config = dict(
    n_layer=13,
    d_model=448,
    n_head=7,
    n_kv_head=7,
    head_dim=64,
    d_mlp=1792,
    vocab_size=15600,
    activation='gelu',
    norm='layernorm',
    norm_place='pre',
    norm_eps=1e-05,
    positions='learned',
    qk_norm=False,
    attn_scale=0.125,
    bias='none',
    tie_embeddings=False,
    parallel_block=False,
    init='normal',
    init_std_qkv=0.0258,
    init_std_o=0.00506,
    init_std_up=0.0258,
    init_std_down=0.00506,
    optimizer='muon_variant',
    lr=0.00755,
    lr_mult_o=2.0,
    lr_mult_down=3.0,
    beta1=0.9,
    lr_head=0.00583,
    warmup_steps=200,
    schedule='cos',
    final_lr_fraction=0.0,
    batch_tokens=32768,
    seq_len=1024,
    doc_mask=True,
    train_tokens=306400000,
    steps=9351,
    dataset='wikipedia_en',
)
Each number is 128 + 32 x the weight over its row's rms, rounded and kept within 0 to 255. Layers, rows and columns count from 0. Numbers have three digits each. The size before them is the row's rms in percent of the matrix's.

# down: layer 6 MLP down (transposed), 1792x448, rms 0.0573, rows 98-157, columns 224-335
# up: layer 6 MLP up, 1792x448, rms 0.0786, rows 99-158, columns 224-335
down98 108:152119126105186147116148107083170078106099131072120110088135145119106160139134096114142210127182154155171130082111074152109079138080145102162096131149158126062072125123123165097152134131122103182216123166161163202121072135133169099134173098122106094174136108109110132104168133099150148070136184158107127142083133078159114177165096098098
up99 105:114124192090076140083118144081084078180134131112084109122112114178121186147124106157136126114161100152144098098160114092140097127104118150116130114127066144119193157118112071142137099129119116114165147099141126187050171132135108179065135088134159117109122112125114157098151080125151155078075095164084112163157121126119137138150160167150
down99 071:146123115141129148114099094170034084097120128112124065133140154150145147107181094142137178113104157107080142160132124068041160155117156117118137128092080164137125200101051084152093090107132109153131211153149113164093120191160181078111088143152106132117123161113123158064111153116140133115105143139075102165166157078137187158152095103155
up100 095:091068072133111154123135113099118152098093093149135133178150112153133097108134171140165163126172052084140100153209155115185099122062094080115163177163128139158092105065128111122138136095110145069124196112097084143098135131192094156121152106136181106138122142163129132136103160104116136159119122150127157148163088103097149108166108120133
down100 082:127094119111106101145121096127122106090147066133134150137134144094119149153112115166127079096175099136102167120150112080144115161159077107126132136121125108158118073099144145145125192148123173139102121149136145110121083106119176106144134208119156114153121086117054149099158064104148106127115090143155109088140059138133151198094163135131
up101 093:115108129141168126132095129147103111156153069119085100179161162137103171141126098161141196141171125128142124177146100172099143136043095093135094139059127128174107211111091155086180063131112189061185073155138125124110138172066129097145119095119188103127127124131203128042097181058138107141212110111073157159208113148117091110144113131157
down101 094:115166113094092115060098012126101159106142136120124142113129158122126103161086108127176113116169180126146154125136165119129056136077162097128114113095095101126105109141127111059122189146094074106130149190086171119106082141142068048138125130145089151191177126171123142153046057109078078118181199118144101079127166101168129169146168126113
up102 101:143087144105242162184112160069168059135137131157186122192100143095158082137131145148157113100120089118133157099087155114106141132095140120122182096118145105147149151132104144140152147102138141154143073141162139118111107118109067111096072066127131048145115158128168124154127142143142080140130163115146136114223142119083150144128112173123
down102 092:140161115111120151171099131110122097169135095108180173130138143099103109146137136133177138138146151178084138132160062158232115166152128090115084119100070134154074129103130162129127115157102108104122116122114087104113151170089109133135128076173109134138085120153140084141149093082101140154167125128177064119135174125165122113102200101192
up103 099:109138183101158160148145142142172115114142166109095137104105141173135128144053159149111179151143114127088136122125144144132142115164185201124142141170138107117100133116083156137091071123077100149149108107174124126165141161172164125194161082123171076174120105097126142207174127135123047072099114159119121091065126136115086114107192157057
down103 102:160146147170209166068138166090173118169187164123125095145184116088169084151135118108111184057112134088162104140098158165143117145127115155114120164143156110120151116151111163073153159186121169134111117107124120141170125094121110128139129105169069124092108145091122128105140136178075120090153145133097111147177126132090047152144081123127
up104 089:081084113114162130137134111157083121105106147134152153162155106130105150163134058103123143167145088133134113134092124114081084158069085079138109170086089086133180128129156146062131115094202160121225087132138125129147111186163133110124070207180200133128118182113145120067116166095128148156135137096129203147111122103076166079168157129131
down104 087:170186128150085132130154140135097129152149104091156136143106176114106083166125161116100184130133109139140097145173137149170114126102119153156116087201168167157043128183061065151136131175083157138074111160160163132129141131168134151137081105104088087145140182129173168142060120148087177114112128151202089168102128146120090178142135162151
up105 104:149154131126082104136107203112106139093136185146126129149126109165125139071127118099156049050121107115165134180187123106143158160137106145136124180126148122112168103126063153115092100088144061160135096143102137158181184147106135126130132120161080169111182055117241096092128133193165137155149119128143113114176103156107136104086146130084
down105 111:188164117152130110130109166134117062103164148116118076162165129105143113204137121137097066120131111122127079186149150133124143087096094084143158077070160143090122114188094219136148163095077101166104092175084180214129091155148164187119078130133122136128146128142132128121189111086145112152128166171113088176128115186094124131141128150128
up106 088:163183144132121172098080095181075091132121143181079111164118148130102124125105100177110165140157162112159124134081175130119131106143131093112105139115090197119111069173132153190134110088141136141179156154109110161152084080114077152161125146166111145064197110127158132131171127098107102166124140127121125093143106072156147125094173194179
down106 090:126165099167107091105121123145139126084141112131151090134127137124102126139100118138112143162160169134118097130118082166127108120139096086175092123170171100125137115107096052073101130125132110165099112181175087119157130133098127143100122165110117142178119118108204108081121154124130124138179083148146176114136114142166114172087098144107
up107 095:115204182079121132125147109164119152117120153143188160175118124121116118138121146067094128158129205126148104143147086108120176101130131109109100145099097104105119083132182134102194132137091129154088103115095129103144125199104133143136156088059116070131087144199116119143149133103134144158150116137126087126138129062099129057148192114099
down107 104:088186127149109104090143084133125153123100120121170101080139141133108142162164148142101122148116147093135058098089098079110064124125128157102181168101158158093098104178074151114051149064075118097132050096171145126151024123116131183091131128092122146085123211039119088183112104117110131133095117168132115150130076185146145221154128076180
up108 108:154102158131113134134060106169114127108132140103150166100119148144099115175108166113033141108163113120126160121138142132106119164134172092088104141138092137164103138117149099189186084040144081130176090079081131112134144083158077072113132128194111117118110180141078153127135115079113105078131118125130142147125197179162101125112100121159
down108 107:120106084118095116105143115148092173103139183134132141120142115094130117120109155103081158168126046093156142185100132126094152134140088099154109144107097166168109079139136054156182148081177102130119192174154094145149177078117146129162087082080137104123107144153136128134135115159115163107171143140149171143132109089194169126162082152078
up109 108:131114133151175121064161125111115160091136158090141141112106130113154169145142110086123105107127115084189144143177097166108076135184133145204104116173090108158169101140127180161117134176108112132096140162136129096067134181124146142165102100104091131173114167113157145214125058081144140154149156135123145143145189100123159100107165147107
down109 109:124154177097109146155175116112120156177223135145122165090144144182147179159168155104166153111098139157112169126138159130083127145094125061125093102093097139113157177144154151089030150147126140099101159126131153119144144118100159119150050092158111050151065220124119091069133108123102128081050085143152123114079123152117102144149115105141
up110 102:104101124098137125184153105145072012120082168103176165123134133108146098162157132083160130199150117102136099101116118130130051150181131130093149142154118133146134110095166133129121167083131134141177084103145066171133178142117091091142131120134139112108182092176165125192137127118146102113123164114076135125167133162137116098124077141098
down110 099:177137139079123113088080154131144143141179145145169118081143126163144131112101115118116069136194120107142163077172104102099140172102141026176113091109167112151101111169137161117140173133125138153141180119106151131117148115084141115126130162110100106151132073109137168088152178132159150118103110136124151151104126132134153078097104127150
up111 099:104085146142139159138091154098167132132140134136131093131146117119176106141099071103161132095131131153131150105123124090135119141095158098105161127128138096143170097106134140148146144138116106159121118151070102134161114087119124153162073127147139111139205143192083148132090169078109138083181080139115122181091153122156124139119113156074
down111 108:133187124080095114126127137144091114124135111107130113078096140152055080143147074121114137156184117105167123047119118148204142093160162088132122112099144130123125052107168172122120148093105103102138126159142101148097150181120152134145125197070115150125162142096115127146107065163149173116053107185171174120088107129083146141156141186170
up112 114:106138151084133127114123156104093072100093131109148105096111129165126113120234123000081129142058151114123143105117165105052130154107069160093142042123143137133224116089157136092140131124137078110119126148108184143143165136169114101173058124093124105128087079130203132170164086166146148154112103105076141131185160109085132105072147149128
down112 109:095110163155138148038136133134201140075106107132112153164185129148157113146127068060164142152135153165111092109124107127126147157084134142116073159129101065142152165174131160110139121139130074157066095071172132168096136104133135171099094132077072143135090150105104146140067162183115130130124144161126103113136147135091134149176109139128
up113 112:118113139136054110114087118146195173059106120169168097140134135120155120095140105139124091123158056104117105063144203129169156088105108146154103089151081144127120163070133196134120182117135145112188188128099127142121146139097135145112133240148097178125134115103157150134146173068017153076140114125116078176149087097099146149141112141091
down113 120:102120121120155100072103155108147152070206119102180100080169136095150114092130103099129157110173091118133194153132145107160114119141144084139169129137133145154110140099158135137145147157050095133078109163090123103141144158142222127139158144077096136179113126097115159147184154141153138083125135058145130130128113171162154085107106124113
up114 089:141107129120155153111138166144158138123112174132146077146091086135084099128135169122120162146076145084153167110097181167109178145167141102104164107218152173061132121139124137110114143098111091206075134092182152186068106124113117151077110103061147106167129102102091189159130179106112156182112098171106157117089141123144150147121092129119
down114 097:109130144095152166150130178166177118130137117105088111100115085095100129107132117097121120130091139142062107184100079160162138147123103090112078160068105116121108122077135142137131130119126094110073080121125108130187122115143110101121091139145038164144073142159128097152091108155156158122146168168123130119152078178181095165148114176113
up115 113:081147101127100130074181127117166176178114109152145147129081165128155154109147127122106135135132141128106131134198072113095122137141129134117173155129130116096168138177130112149147128120110167117144115145109145137104156169137143074152075119151175130137158139103129127112054092070127128160144131103135157148149104134145124151164150181124
down115 070:121128153128097165111149134158150157168151127143128107091115156151141177102122114179080103144080192085197164120115114059140127141155154171069148145110103150065163147087125084093113108103103070139178125161072128163120129023114145137092164158144182114117084105104134152068134130145133106102105104135140126112127137141110140177171141107142
up116 081:124099073166118096083140105084067173155150184067122165096134113126197112093092161142125130114126081114118166053147123129116175147101074163101173188161161081125135148123092146112180137096132126116132141098095132087098119148121156152134112116089170079137109253088138178091093132083132091094176103098207122081127074186078142101104118137172
down116 077:128154114092151117117149098153115092134136157174114105163093129163096075093123079164103098112076160161107133171075130125159098121102131086130091086113133128116155134087202131114078123067138116116082106135119095131168131138133140106113157141233093171000101070112134118088109127136131141094109127151134118135166150170168088153208090155115
up117 107:169197098196136120137107204087199132191176165105103134142095140151164203137133075160099111181110114135110122110096183192119135062113149110181133130140071161109157126081155119149118155185087115142109141146042140136156139160146127146145137137132122128086147099082126174144156137088197092120134079086112085070128167128117140141141174075117
down117 106:121100106184098072161126211162122078127152106155087077145084124118139057191120148150123142120103128160101126145091197084180089080106124158139091112110143112188122154119118170119135090120093099148104109188058093138149090094140117176137155148163125134119168152136127093125113107139103080114105159130180141123122154149142186090131097169082
up118 107:113153115147176141176126121157105107150176136149143092156144141157089091154189145161139123159176125133128155110128085122157149120152136104188165146132111132096129106122058094157141182155079171144101096094119123122151084124171151160136151144164074092116133138118098151178103145126123130136101166105091098101058127153172072134115144132189
down118 119:103180134176114108189108125113138074083133073148054220131155156107152141113116079162149152151078092074100141118150111107118140121172156136090169115094095069121132112157145100121180144154091110153169147135091138078130167106152117127193066148217138187145151083148174124117169090131081126162147153159176097159131155143123077158142123096175
up119 096:128186115090113133098165129102132078089142102105137083168113162140175177171083194146150132121127173127101148105102070094145113111150105151123142110129102101110132114071153135117103105162127139101077122168092177123091191158137133125188163101147153042160094164157178074140125101182124157137119174169185148108186097164177138147074162112162
down119 091:119150125131108121133109166096135124098102103107097116101136107164220135106107137090174108106181143135101137133103097051163174130083109145131087130121089162085171154102132159181156127140119098156148129136126114124094107161102101139135110110130116138053141131169119150157135105093163096148135166102151084137217133126144115161112137125176
up120 119:089118144173063106071157079135145113102090120098175122139147083116143148150133141060118118085114142183126095193105207114089133148106155123189195123114105140115135119156127137169089130121138183113154121154095171170151131125121142180127118151086164083131157136113094131157113087126143077159136132135145133092125165097125137097090185084123
down120 115:117145106166102125117135106172081088139075100162137127142096133117136138096058148135099159143078124137129138097108151125079141224104164193083085122130073069106172151127037124188126145084155197065148109066126158137113139143159118119104103139144139121110041137161082086111088151170097170115147087158122145103136085066126084126113177122107
up121 093:108091124142117110131174094077132135152149140142077135185150088132115179110170123127125174076091088065091129095123173100116078107100173114107096118153153130153166137107116108130106091155095058155131130086099078109091082123105104158164144120109143130118212090120145147206118160176109110093119130111100130129129116130107117136107100123162
down121 087:249106082107087131102189124117082130156123123139124138185095131127156137135143151120143122081115074131109100102052153172123109114158082072081107119093078153149148088140149107112144152133077133092110112075142087151144136166151134110115142116139104147104105121086140111131163066053199098204188098100099114101111162114076108109087183034084
up122 101:149217099168139147177033124104158071105170101148186068100137101108165175116125125132128086125191144151150189126050150127143125140158163133084113133150152121124172136167136139188134114115113133158122140170095108112172138141139092119187103095101102086128109080148094108107119123128118139122119160104064171057195146145121113113092156118136
down122 105:059162084122164167086139116114132083191142146147096108207175123148115169138152121116166140149154147108108129087123104128114123097127138104130071096110152147129107143131083080117101131153108182146181128173122171150141150095129155133119067116110181070038112121158162075114085090150127108146131138197079131103087151151086146151119157136082
up123 124:151102176102125144141147082102194124158102132144175119074068145182099125083147117148169122176049203081105188132124216094140113116180116143087142102124116188095129131092122136138140085089151171112144152120122072162137158126137120169133169125173131131089125067125083116121082115156135133101121104098128148084124102175156115172135139125094
down123 073:118148144107120141146195118112177068108174103105059103151109088202130147137173129110170106123075181141097159097070153054088152176169113112083123111152112114110143114125105121146136134159150136114140148102100081165148075100185104118089154078140125125148112150081093148032119116166127127119109071130082113147147144153131138141058178091165
up124 102:142113171079101146162136156094081191171121135124137163078162097075104176099056160136057168133134139145192142170119121067131122066079145145052082121096143118146114123154132155101124127123142125100096167154124174120147150222073174119114116130114087127149167164137132068092120127145135134113122139171121144159135136105114154085081113089167
down124 108:159142070109178130193197133154085135200162167125150079174152104136137144074098074102131131150138165089111098168126199151136097116128116104035136148106163105101129164140104099101148158096062139027114116100142109113132102150118092149120175119096196162123112144170074165063155158171131149170119104116112182137117132110118136084117116151119
up125 088:160144148154147122149129105112182131141149108165102123093183167103060113090121200108105156142122110127173148127110118146087120147148144099100170149162106135157106075140094171111165115103164110118186127149145152144076176135113124106149160129097110122093131154181070137142114126062118123080120123212180163138089134140126144155092086082118
down125 096:197161137096154139101131204086109117096156169159171129135090175148080105107103104106129137110071065099204128080083142155145134194101178146125094124154143125154133107131102102102117128121090106076068116114146131114107137152099104176129096139124079213135098123128153161135134188087121185102121078195180115197056120173189187123093185116096
up126 094:121130147145117070154126115123166168103129129132122103108171110123131075119119163158110095115122169119146063111168080153151102163209114109182181100093131156088107104179095160137044116124107135182134139149166080082061153105086174145182142081105141110151123115131082134101091102106119111102133185067179133157144108142080150147166149138140
down126 090:167148156075135100095112111164072154134115104100209171104103161101131119084135107102144153116193085139139098062116161157121127153123105112130137123177154140125113146104118133124168147128132141086106028154077151122163090104168132121098104198123112135050176108076117095115124119080137122152176215163127087093143137125096092087103141133105
up127 111:139131141084108121119144188118172109069164080123113154084139164116092156116109176131161122111103100165121136127096148151145090140137123180165138167127077133107205116116041128095073147153154100125118151087135154136173120119147099105156126107118106122155085164173152131114153144206055129133081139174163075110165099069147146065117063147154
down127 112:173124156141121130102078125095137139097108095203080129115154082120136117128112057114174131100090117090103049145104122089148139172117021112122118148124132100103142123106104127099111118136166114097135112145095119170134178170102116090159063141100130122144132137109079152158125133131152110100152052141094091075161194112120159103106167145089
up128 092:190151178188147100120087135106111058105134112152179133180079140116156101106086132116110112175113052097119047146106164083090120150112159116122105093124095107135152095089116118077067120198143172227167151130126101176105255157137102142138151165170093131148178100165116129201112151141161139119137122121151140101167127175120126104139094142134
down128 098:134122131124164215127155091130214144185092163067158109118140215156103160140134167121131096115154204053130185131144136113177079114125128151130112143143212106166131134145183084087047153066100088130137129146093119130119061122129208085135140132087143095142091133095124113107090165117131146143114140092157158113087114112110110158163119096156
up129 100:127141115092159130162097174133115106127136149128064144124117097168105140047098112099117117140131168098111115130146131080090165118123107168189176108103096183146094163093097121173206084088139118170174132102111165138165129112164051137089115109128078134129093124153098160105191130129121123125133125132173137125088147112146145114120132158145
down129 107:144122137088110199186138105163125118071118138144115050141128154133102153090100086055167135108153149097129139205136192187125126156138099139135091104202083187104125113126126119073097132140104088132151131105109138099159114125139173116125146143110140125131136153128119130202065149110156205039084060135142106114139110112112108132073146087111
up130 103:168085090190184175160132154158142186178115162117104120097068105131141101142130141129146156137092102144078160112099110134088092100139129090176143143123146105095133123178128180145161141158037090107154125145131158139134162177140210104114152115156131055131146125199140098113122138151131199120163105167164179140095169113090164134155121132208
down130 109:149129141178158126110124123092150123094166107095098131202134101174178151192190096103172151199150209118149087086121139135181111109170146113125119104130110079124193178133120177117137119114070149132176114167187209144090144123168119099140124092149089131096157133147122102119164116081134112092143155130123156102117115105172139092152078140155
up131 098:088138123155122109097159118052108115112218131133090132131116115131163066136088173180072138139149121188135134195170130181114112145137141106128149166118121154108101145126118096151150130143179091108164095215064115117177096063108103167143057116131123107102198106106150132114144112135172125094159114102133151134157089091110150171072064146097
down131 096:125176073133197109133090122068124138122094117118116122113120145117159141133097129165078095120125114168105161077126155072229119073089063112128153059113131107118132100137106133079143218106138134054134098177114140124102135091173146139143114108094130131138153164153064194126126088098154112096111103079131105126108128136132104154099110137125
up132 102:186101151123118113137158116111103145095074120101163137189109162097149122175122138154120149098110155146132149093188188118151198163094161139093150167124073158147136144135168141112145062169145099133111127100175080113107110175119168162122120121093100085119111107140125080100141160157115075127131170038109113146127170182098176157118135082102
down132 101:136139085074167156125183035086108153096057148034100112137120144102120139198145142139105145144129156172142166114187153171111048098092138178156122096151164138143115079150104117141066140112032125183065176152110143103172114123129128145096124150156127126104140120064126113186099158141144103143076168114110201122145123184155142092118177176196
up133 110:091111125155122112129119192106081172084112128139083110152074100148135141079153108124121112110152104145127153118192195116172082138115134162070195100089097115039137116144147156121143147164069136151146128080094125082142113136137084081145205131136167114125135092127180191084124085068128139155145124116167159171127069102138160129181140127091
down133 086:159152086097102133171139086165128095149134166127082114129068156180125093116149120139146162149126169100103106140154127066066106119165092155071144104086148180115131166057156130169199093159153146163147102129128145139104104112130111146144155102109066152185130179120117126110126073112095122125165119148128106120140121098115126214105145076135
up134 097:083080157136142156103124152137163191119092167180171110069193133111062107032052137126122180146123136150092155094121077086133108136146103087137124118100130086147127074110178126161182095137111100164111102092054121144119128185110130174137141139159123114186121174131117110128087072123139119134157141126068125094109122156156083059122171142136
down134 103:104138136116052068131133171054142114104128113145151100181159105135102126055171065159138111149114155087113096149096125060135101191101116141089092163145154152092076111156129144152130121125151123194120100152144105112135126118200122070134152146129192152122098073088092153140167131129140139145102166099154133138179180155162149100181115165112
up135 100:129107120188152132170126147091131137116121096185104109175121144071158149084123163118114066118155142090137131117151144148102156118138163043173158192103153128122188097111115225131136126097140111136146142147158103156143117193098080165111138117127170133203099066106120114147098110132115151117121170122117158125147161152101109102124112107066
down135 105:173058111095082151060170067101136126148111061113122142203118117170135116118095097137127073109139151091189139117056113148129135170123158214103156165155148106140115147118152168109117154188125183153082094075082127094135150079162072138094110115095160146163093121084132182119104123090121117121068143131167135124113196112076125079112144187130
up136 098:188157103112183117147135169113109152111151115131145096139188134090101160094162175151143094127181102151113095090112177166131121096189136135107150132108142146105205168143092149144183134175092174193134079078158059179163185108130113148146166217117096154108126091078135132084135142053134075113089092130145150212123063143156150146159130113164
down136 098:121101154158150077091115135134116185112118162111110147140138178080106107166113107159106169110151113078117129109167122060173127090114121024143155152137156130139105141119108186113137146132170103068120118107175118094137169173167127039144165130139086114083173172154127104115157074152090131110131140118169129114115083098141110083074121081174
up137 106:138172127126152156145164083117145176118177151105078095062159097089122157055069113099113227160115176111080125157125120124090121143122134140126120177093112153121126186106147188086166079085139149094114159148135164142110115115084113160157118106088084138111141097148074131149086181167150131131122143151127134080144178176111136129129196114163
down137 113:120116113181124159062140146103113096085111097090113074188204157133187102132101087100125081106152155107172132122068103116157135110103079151135116075161127085146142054079177119194076127076113115161111103120178085156135140121115100140115113108111128142180114072138090129128163157128084141150144133079184130154095095124129149178112105110156
up138 097:155117122117126104101133120148110103174089105131122106102157140168165156126061106141140126101089106124091161159141090093129152061128140134220205130132104138133120159138116104070090111135118106121094118074140088156127149161095064154180120133082127148184116146131126097112122175141113103105105109141096087131143102110096144119061140135085
down138 102:156118128146158100107168157101130125141107103136118137191129163102128105109174131093143044136092103119174115116058075108145070094137157130106055128130177119140085113077101135137148104116066139172113119149157138094091179109134134144143073160134194123110135150066127092147149098165138130143129097125118178138171117192120097131140114133125
up139 104:089096132090130139154111107113077114132115162116150098090178045092158107132153078117128129112154199146172152144115114134061118097128140160103168095181086157167155101152171180115108128103134107145128151109160138132132154146117108094151112158151145131115138147090140124174126093103160127124177095107177147149172163150111143116133107186209
down139 108:142081114108112156139161109168058084140089139130096166128078163147159088119121127165116082048099111098154133147120113157132114111150161144123135127114178140167115149104095102163073072110139108061136080091107094084115101071153127118112094124116146132082152161077163115155078158142085128072130138138133104132148128116151102137142141127097
up140 088:138109127166110122172112134148101191239160088127177118143108117130122176075169006147168116116118078103074093169155149123146152157152131105162115155156094173117125100155118067123158130124173094123102058129163075097150150166134093141100129131107189134132149107103133114146100105100111087194085084132109123113100162142141144076108110124090
down140 093:148097099148102138059133149099103196137137058162133103163081101184131133144120130070122131129140128105088114106106098157196113132081140108133113047089120187133135090118157112119114147188145107096099098129087108130146117193110093087147092150168152189153130148191100106147156134138130180154120105116145161072118120153175102048144102153084
up141 094:114073062118123134071166194155096140148074141034136134124136161129166167151118096137131117113151140094124179152134065085102123098144121111093051084136156133093130111085103143126100135100196135108077095102094107128185115101139145099077094138139083135132136129157188116086148145173133142109116106090201145150052057138086121144141099124132
down141 098:183156144139095132188122104104161129136123124143217102112104119057161141118097191113139133135127172115161104128104156152161104162113117167158131127094131149118178129183131156205100128059074158128112127142116151098177095081171110148109113128120194167127126150091181146145149079045129103102130138161082155137156140142123118072123135103163
up142 119:108113146113147124095127148063120142113055101156019209101118136129149109156120138109147157140095079128161168100110142098056154151119107042118139068154097111101152145070135102156135087173123094092145075120180131092102193128125120149130161132164069073111152103102126137111092100083091099121180115177137119100173171051117081142138072000114
down142 116:131114034130121053075137095119152094203152051156127143181076168136084135194092133101163150125127145144101109110088105133097234096153115127114122066157191145110113075126163099162146126116083164139151147123116124132163146140180117146152127143135116182128124113124160078207147122118164126142123098143166141152104121113177129108132122120180
up143 092:124157120153153138126125129127128194151105110156101147135187145132100138131155073119103109127138124127222112111133098116162104107165146054095131152152077120086162090168094094149098109126157187094138119127132153121187161171152132113085137137166139085086136087085120097132117160131139148134121151138107129116104060126101149147158144140092
down143 099:159135108181183173117166115071099141135106053111155088112136163112204139134071203115130093134101164191094130175148079101151109133120089074175133114161124115121092103125149115113140128130160105195090152127127079109110139142194137178169119131147158157153162148166186172151142124098109118163090100128124147091147197148182156105102170124137
up144 109:158173167119126117128065128152139136111126165195107100151231146104091158132102096133123119135138125143147141115153113145138101094161109143075132135168103111120140098000149136187099184125145140098130123132044174061112078120089135152135109151112118114146182122131113084179114086115102147107139128113161123201072138135092132157172133103141
down144 105:098070205124182142143105094106128054128175171136172116133123110145115071125097099153156138197098136156123171176140080102067153107116177092093092083139107127110168119164098088178076106104097123080137113155130106100089181103154127091207156143121159139167128149138113135107174127117146136123150142097129089165122137155055169126152132071130
up145 092:150109124138165122162101077177119090125180148111168094122165069169166113091154149123072129156158075099099109136113151153095119098122181144069110134113148172136104112133142173126191077111188079138170131143100100130087149179105104136159127117090134059112188105110100096161178171118160115160159145122104132136158115145131156142119124107168
down145 096:192096132146136138124119142112075082101183113125141133114094093112083135165078139110095103156121145098156179067104124190143132140175119095151080082054131155134082094097171090090108167089107129199136116083134103119087149175127165088191127145221079142116119109185142132115157118139023161158153133180119111102173147103158173047123149108126
up146 106:055166138145114082099115118109116137085148143172121153171111136182144157136153137112147157118121110117219156148090146146145171140096079137158118146153144140116207152150094166129118165150050097101090121049105177100128129118110116146113177123141106102149121077126091135137112168073089141094127083136133181190166069118157156122149152193125
down146 104:103100175164189163156109094113176086116116123059100102072112082143103123055096113116100139110118128149128079142133118131099111170133081137165102157114090078119085157155136062172155088172138145172111122139138182071098159136075156039095156107103153243112159190088099090127107144129119164105106150107128135076166164122127141122115093124126
up147 103:195089098154160125077130178159166177167149168174080178193086164144114068113153062160090093159201140142210102105119156113099101178144055103118122114133115099109159066144117138158178128125148186030096107151144157050144136116109116119110142168142099135174081138116150166140137153146142087144120130098098175130162148129149126150141163039102
down147 104:131098093092160132167137123141087148130068117100106135129141161202169139032062125110143115078155129097113141106147137132086133151129179173124092119118142164131098153101172080177132123121175144107147143135100131180121131127095110075108101159099139146093140143134152129175125111121129118101155088128119107156168122136104133124130153104152
up148 105:136098088156112127153070122096122123159133218120133125098125127121065170114144111095110181113098105094083179147154154127072117100136128081097145134117123135161134121149100158115123113145130147123171156121113141128134110161185134164117128112157127155135128093132129101109175095155119173102133123141157136115104133091158151148153077070102
down148 077:125131138112123138146174136137155117109094144093207155134099091167123079070095146150101090124142137154112123096138103036163147129117124165093092068098150148058126130087126127182049130131061130143104076116106100165128112120141135089109099098111134100083134151093170151060165136126169127129173173125213105157137139117148117134136092166104
up149 109:044119211215122137062131146093192137080066152130107231123132123133107149115166136113095239109142142124140114077105127184078127129135185185089134148150124160082121142070130115182127103125135079173135092163123126098068134162150105191125226161132087091145173070140104088174164171160118143106141117097182106130138132178114137126145070148155
down149 101:114095133139089095135095188148172123124104074096161122144122147117131067125125108109102142095188094148094126157171150142169103103159110102063152160106159110116128131111116093118107163170102152166130129100125163140148143132055087170095147110125074138160132148098194155139102142143151101108088126108088079110068116149098120094095154121132
up150 097:152184128197115101140167137149091174190084167118153122160138126083211127161088132077116115158189124139180085085122125170103162160139155177139132137110136132179121117085137101100152126128149118104129096141122158123112132121129161153132142110110088149117137062118106154079123182130144116137050129108118176140135120052114067118100108180094
down150 097:154102115066151100187068136100125101128140103086146111115101165129147128117078208102145081153144081124161150145130083123079094159143109097142159139138203164131186100116134142155125156134131169151172144106138112171197106086147176147120155163089140150136149190127115066186078104123108137122114157144104173161129097187148132109166103083165
up151 085:121121117120156100141064091119175108182137142073118162091157085155093160178114071105096200144114116106140118061146091122160190104057132117141149100152111127122107148135198101124182124155114149163085148115150137165172154117176132068077165134124117121233150155130121135123149168139104079109178094131178169112131132175079206078167117080152
down151 089:121213168143165136159148046166097175117156134149127098149113170094152130150108158138149100131088087134147170076049088164140125161118153116121122136119129123168071082089076149140152151152114181134187130151048085137117162096113132209151088142117163133166112114118165098145157160159115163141106154127087100187123093137176040158135098114072
up152 096:113125126076063152187090179100133101149129108142129082140127098129074088136113157134128151131170130151110088098091111120109110120183145064099139122190191153085163109152157085070154068118120178104137100143123099107150105103103154141135163081185128119116119157120115147128123122137105160164123043057105109100140077193138145121099102133175
down152 100:139095164152099167131147120141190109108099121154126160110102083092172151147147114164124117088111080104112137126121138126147132158170121152131093126185109114110080125138130146113137168188129136129127135131155103159167066187122055102154117141066177154226128149171144175117090165157128100108148187141114182082122139126158086150154125098135
up153 104:126146213108172098150128110158145145206122139122075121076078131046115093114142103150142148138115156157117153135135104094103140129100169145089110164147066094134163169124146151149127075136158107154139153148081087108107148145132129203162078184107137093146173126139179133174153080134117131183146140052126112162138132096134060132087087133102
down153 104:069146170112121171131166171118165084136133094105140138067162169151200180175153088125099088130086126162139096108152093085080210092117131180085178126132107103129151058124158158142099100122092158119132109172111114145138095099118156082133115069139133133170170100179201137147173127131135152133196126167122094148121090103114113164162110112144
up154 103:103134144102134072051098163134100047094082155154126050079116127160180157148139075152144135124118113122181091107064139127157130082118142105120144138143109120092129117115088184121108127128110154112133114165122106154098078094069056187137140103161100116122182127183127091095153141149143139153155132087080108171131113139117083069140153122097
down154 106:093087102138155084071149069200129129108167151140136104120144147129156090140156063105070150101138110104095192141168138142148090113140092084129119115100168149092133159115167123106073118125076130144133128130124108119136187124156140138125095098107093113129149099189063169147115048092111159122122105163104107130147129126140129152163124111137
up155 093:142140119157151118096129119177154140176107184120080179143130116175074096113087140109107123156096127075155021082184155136137191136111114163120183114160101146127093103102111190084143116137134088180148164177185128154140103108122149114154108123073060107158154156115118139189117167115098139095144155163206107108167062139082111148096150194099
down155 095:100124128129121119149169116170148123135123076148198110127099163153136151137183157165199092118075162122128146169059161083150175136080144196140184107122123094138120159145108129116145119114137136165131110146133120151149115066128071103163222216136117153101077094149157156160115181086071125048091124140118076150131158143181143130070112110125
up156 107:058127092128155127101108122146130110190092158162113128103118145124077160107130177078129088122129110209138140110145198130125092131086123199149168111120099164143118120116120108060178111168213182163173163152082115103134113200115105141146130139171117068162140076122111101120122133164116176071116141160166123127145128123146162135084114162121
down156 103:155146160105073125186183171077125109118115161079053143142132139106108145118098061140123164186090152121246135169075120134124126105141147108156157163098079135193094098139163110081139106129064107043123115141138107128105092089108132083079120114081094142100142146151084084138192075093159158119158118104202115107127158169088128080169126058187
up157 114:083105097171090130142064145140178118139076100114126147133106155134168098127146117141140187184179033120127074220181150138143123153187138141144058134145135144140140179135137110097139138181138163115136176150139135151147120094101190117149140083136122170149136127141159145146163102115101146113128182099106198175142119111091131135164101105109
down157 119:134129141176147099132125119160232142135071099092145106115033069125099089132097191096123112136116112130176106070135143142109137122158095123105121161153108117091136151098066061107149155142179166154099148133094105131116157135129158109148155074120099169131175115174154115173126159128181100156148083076093146117162105084130146166101173124140
up158 102:144102160177140170154091112207135101103106107109153080136112090123101175174123187141108142146140132130134167170154163129151192080155091084198105145129160118116165120160116149151148141102090070150076136144149074096130126115222091185084161097166143086119132186084107179141146175112117157100098137144160119064205147152074112115097118188161